Each number is 500 + 40 x the weight over its row's rms, rounded and kept within 0 to 999. Layers, rows and columns count from 0. Numbers have three digits each. The size before them is the row's rms in percent of the matrix's.

# layer 5 attention query, 64x64, rms 0.217, rows 0-63, columns 0-63
099:483467507545517557499434419505543519511451575486488520463540483510484556485548491490500527460532513468538515488487532472577534499451490462457489526554537516543495526488464493441443609382473508
117:551541527524522512417469509523506432555558468506450549453534553488490491462435544584513501552540506494453511536451465548475448468441504471421489548469501497550531502449457528482566472451511483
108:498455530538582523493446429499558530508484596478492499493527571521470489483558521471481513437516466474538560458415489450551488494501479480557502539508507493536460518499401480535442528439476468
111:452468523516547479482509434466533507412531535523541433478520508561491511437504461504477488504592504504542487531457428423540488540474496491507500513528527526540512478520473611546409488516447478
102:417502549517523505530545456514502437467482502478547467483547461439465449512511513489457514492506524514443573520501463543597484468490456442558510527503571480519437499493574515563424458536550500
124:544476500396505473484531493465518508492456427531421533566542486462489442522487527465543517565521516544498553468484459494428453571453556484467559577495520475520553509516471532538486444519474519
089:505604494424536496536484473489473507500530460532529491381498524504553474491509545448489560521549487482470539533472502449492478550517536501504492511481568443462448434553389519529503487522514535
093:443561449479521475493533503545486452501508516456466520463523516425523475451367498552538465522501585502494526544488487502476468428565493505494490572512471534583485510520509498499451575460495474
099:511427424466476440471509517504501467488469470399450557508513527498541495497499552476491505546513513485546584549507483512428501566470470521479511487418437506480618501536490493525550523517456492
114:430498549497511455546506488476494489472486498487523542455495494458562448494542582499511525507443505482535482438429525539479465470475603544601491546523457600490479476470501521467475500541443535
093:505478511487468455506557518522478529538523486511445534412503513459477496536514390482491450511511539492476524512482465444452436451499505520499516547560448495488516630504545490579444489501549552
095:512512481593556509500523488458474370492532564526530506478544448525471482515521506520469470467494553480491447465525426579461559435488513546468544424504530526515464516520422496491517525535494500
103:480506434446451510556484538430531513538544490472555519485545511528591528478495532459517389519484444496510521442517454451552604537437519523477498497544490496503506518569555490501494476526472485
103:583505487494499463494499432501532490438486478498520493491536450559459578476502501420507494535509460556492548520544486529443556525591542473464507492480554524485456469498494560545407443562476530
123:494552581523455422473528462540517438519524442520493523520484530465396506420568483418501525484497507528533525543458539448485432511509473491510495510468476521512501459534531534482499540500438592
098:508571505506537555461483477483518519478478559464431535476490474549437509441501499492465537436528534506536476490469532518561548532486440493513546444452577500435464497611424524485462552504477505
070:563483491473523495583530507555461434518521475505514491425498561539524511414525539485510528536416525433452527547520545534454432505429482518505578475545454457509559513488490525441516479497510502
094:472491466442497506493539494493478544514585522509432496506437468465590527512457490535537508500499529482529475380478426513519538444537531532497449450481548484513466457496500479496509496587545411
092:426525456424504481537558458549444465528472472523435497513528533531549594533410565537531538470490515500501486477530541523408435459432504522486557538518509504505527505458468486484542508500498524
097:486523468521490572498441471472483469457484499565408464466485467523554558532560504523544455440537544448445564507526489455519528455456568482453501487561526489552545479532456522475518561476442483
098:500523557434492573493476548474515561575522522570510413491512415509461488573489519445483509475527469451481561470486558498492476444467500494494536555449528452545525503512500457515456499433482564
092:490515528528469445521468490424462544446555579536538466512466481502553498533531466550477555538557536441489512458420556469553554543469510478526537502584513475528492488489411468502494526442474483
101:458485522464447498544469437539500494526480562529513433508505490481481510461461477488535570443614508517489590539423473454526545517512546518545537503498452464513488561404527482478477469533470498
086:506539426568465491495471435466571471490509508402494503500480505494487477502504517513528495497481621530490539524484503501497448499441490578544559482460517415594531473525511466490553475483447484
093:515558555512508479469530484513478555466442572568553469472501466500471450500592476513451458467570499444530502454530542499444515495500538506539461470561471464454519476490520442462420512487452577
110:524483473490509520465517572507438467555518463478521582500499477515533469481443523468442465553483558518460470560487482504426465484506537497527432451490584468497501489429453533582577505565515514
104:511535528533483486477508493492502530484427589521482445435544530505502452565439446528566520526478482489459531637453533536462501471483492474476461573533460509488528507437455499441533522484480487
102:501468530495494586474435519502436460485568505502533513503425496450509542499507543541551486519496506482428511510490497437505497437391541535437570582522508525538531522471430458518527535511472510
103:549461489512615511565564480538545453454534441506478510519533538534543471510556446462467512461519468556490540558440530514459485430519481495513453489557478514473535476509479509447455422459480461
109:512529452456517481561519561460515405480497463447493542519563501557525478456489415533515468485432483561457514507464467473514493502510444474465498504501591481496510562485493517451532502491590582
103:492500476480456487481525507501518439500540489497476458499569553565520531486437518499482497425461553557496533544473523395485559409503487490521499555500525514461436542513532424492531602529500473
114:429498525491497481481536484499468504445574460462447447547457607472485498489486548513520442559556558480490499529533454529497468495495502518563403425552476538542517508539518499478509423499546488
134:526526495481567488618581514484517538518544478503519468544529488521466462481535499520448490522523472493435516418476554518545475512460523534531404427527532469485520452460508484482449543508446434
109:535519536508515479518590469439551446521559529443517492539555485477536459546407498550488499488437525510507491507487450549522456438486588494485483461520559453447566516468465472576482479494513521
084:556571561510528534506516488514528496530546537499521479567439467560468454454538491415472505491477466501468559426451545515586489482596521476572455485492460437475485482525496489510457515526480463
083:524523536485540508534592546444532545492588518520600491476506444433464485562487472463515499516505424503484524447473539453530457539461491491554464540481526431533479508505575486530489466533463457
091:540539469483526510477533477386550490485604485502569469578402507453476476524553559532502524469471483483518488471469556491496482505512441521492483533449430487491521545573480486486489549504454495
080:534492446431469527498482526466570496479481605480586525477539532535548564472431510478509521568472504583492483509463492485430563486500491463545476431556515566499541509512513439489501520481523495
104:493522503544486494475440523535484442582504562460507522513494455444469552472498440507544425515530546563517559525458489458481490530487475515532454492435520398500500570535510530549483565531512428
095:516473448463455567519430462498490499476476584480448464511489502372522577519424486489467478493478546504530522529527488508454500516539488501462529554520467507479491537560425493565496563438522496
088:509476470426467540454419495499502409537518479557432460566497489524510515434490560539484505473514549486565472478467504513440513562460493555468530499444482501454455536491512525488580576508505545
093:481535544487452507496499508516472476535513377500476522512498520573466494497478484467505496507473496557563497546492438493524457500452597543522526483388482466512470516514544601513552460442468516
114:535483474557522432449539493484451521505568519441568504514532511482568449481535484526591482474482531552474504488487477415505584396526551559517480441507528511457481456490530494525501526457492514
111:508477498511551492410550491535510431521448523543464468517432513472506452522481470501520495528483573538524457544563475468488578469529482569515453554497484475487576482477493496505599437434469473
099:533531476512487482455486571388526486493483490476486455552510470470516483520582475548563507519547494432497520442510483422486538509512494500456557583508483518444561552481500525479559476407487493
089:429501533510478536572478548460502477495530387428467523464568500561527465533562490496489502428515468518422553498506487451484531463567517514537474486539487520499457565497513504487456532560473444
101:439554459456469537431453450501475583488552504542499485506486463460466517401494525508524567568544534464535471524519495568484514511518490481563507504504527518475548446466488533567439425486548515
112:482558545483499501530561510419502564542534443409551544574543465471449478534503507433517492512509514532466529518472500472541562481492504455522513483517469515526403466436494475498486524470522402
116:490445456513447523434474512546492411448491545461475491476489553541504567470463505533510535481519511438551459567477460440500496530468537491435595538516478561534537538502517520478546499459421513
089:450534507489469433465543475505538504573484486453476525498491533498526529460444486542452455518515557464536509494405549572580444508549464523447461535512468487519486483528453498558493505388517528
071:590466474483502493512378515536405555428427489566522533470419496447509537547524515495495497479503503455520567471512491474501520521509498488483445564505463528470525538548433496496535527502521480
078:438523456519558479575505469483496506386442530524557555480426498457505540541499473516502455522556452461463485444485548510619493545536514522515512503486490484505480455468534483477481571462479517
097:467541505456475485535442478479533523473492521533542463478421437523471478502429441490522511514534486507419523440453529582566500479510618456540507521494575493507516473439505496540500482558499457
106:522541516464500528559445472484494525478594558457461491546468446491442498511504519485522504501476510486464572476509472500513484543522450513568379409478495444525521520506584469487482516416494488
095:532479438557532520581548516483492465550474501554540468486493485534529501492497488484484445456567506483463501466554441515566579451514543439554559483499544490506453462384511492507442500517539467
074:532513546515463540552505441472418550477539451550516553462455522498591594472507502512478510475516479516490507485531465471507535485536529478434519477451448511448436463455460576558561524460479517
079:491485557503535483520523499480545524526514453565531474531478542555395438521509493438462528511516503482516497517439516505561464471490582483609484442523526456526487542469542521419472445450489468
099:463435517477529513492492521547515447526569506554512578490551546447506485490553507556516512453466532442492552565469519496408494496510462485440568532493513553538546513499466428457496456413502481
106:451490469469446481489535479461497439545467514458510524458486517563499488526523484547554541574462514515562536404550533474490532444524459572539500530525559511479526566478550510427410486494494529
117:515526499507515526513492564424480429439503435571487480497466439498429479474502503446491558482465472506531474512525597527514506462507482454503585436559489520447483501577473513555556528542517473
104:539538502520435431515526489461462512469469467504476572540521408502475415543451523514465490465463489565519476493633504497473467499437492531494527457525539520479513439489532438543551494526520493
096:536467456509485599539518505548542410461530453532471530523487527475421505452504549502476443553499583491510452499439505526516545461473464566489584460523469552480431528509545518499497486483491524
091:483444504461495419525503446600490521527469534465582522463502421541555469538520513443522509496525453475549534596452500520473530485466519497419488470489462554560535536539474475493519512523467531
107:510502451541465508457545427568470442477497452428462499560435573494499568454473495517539542472536530504438541569457518507531543542497487450519482465553490560497569499505544436505485485520483459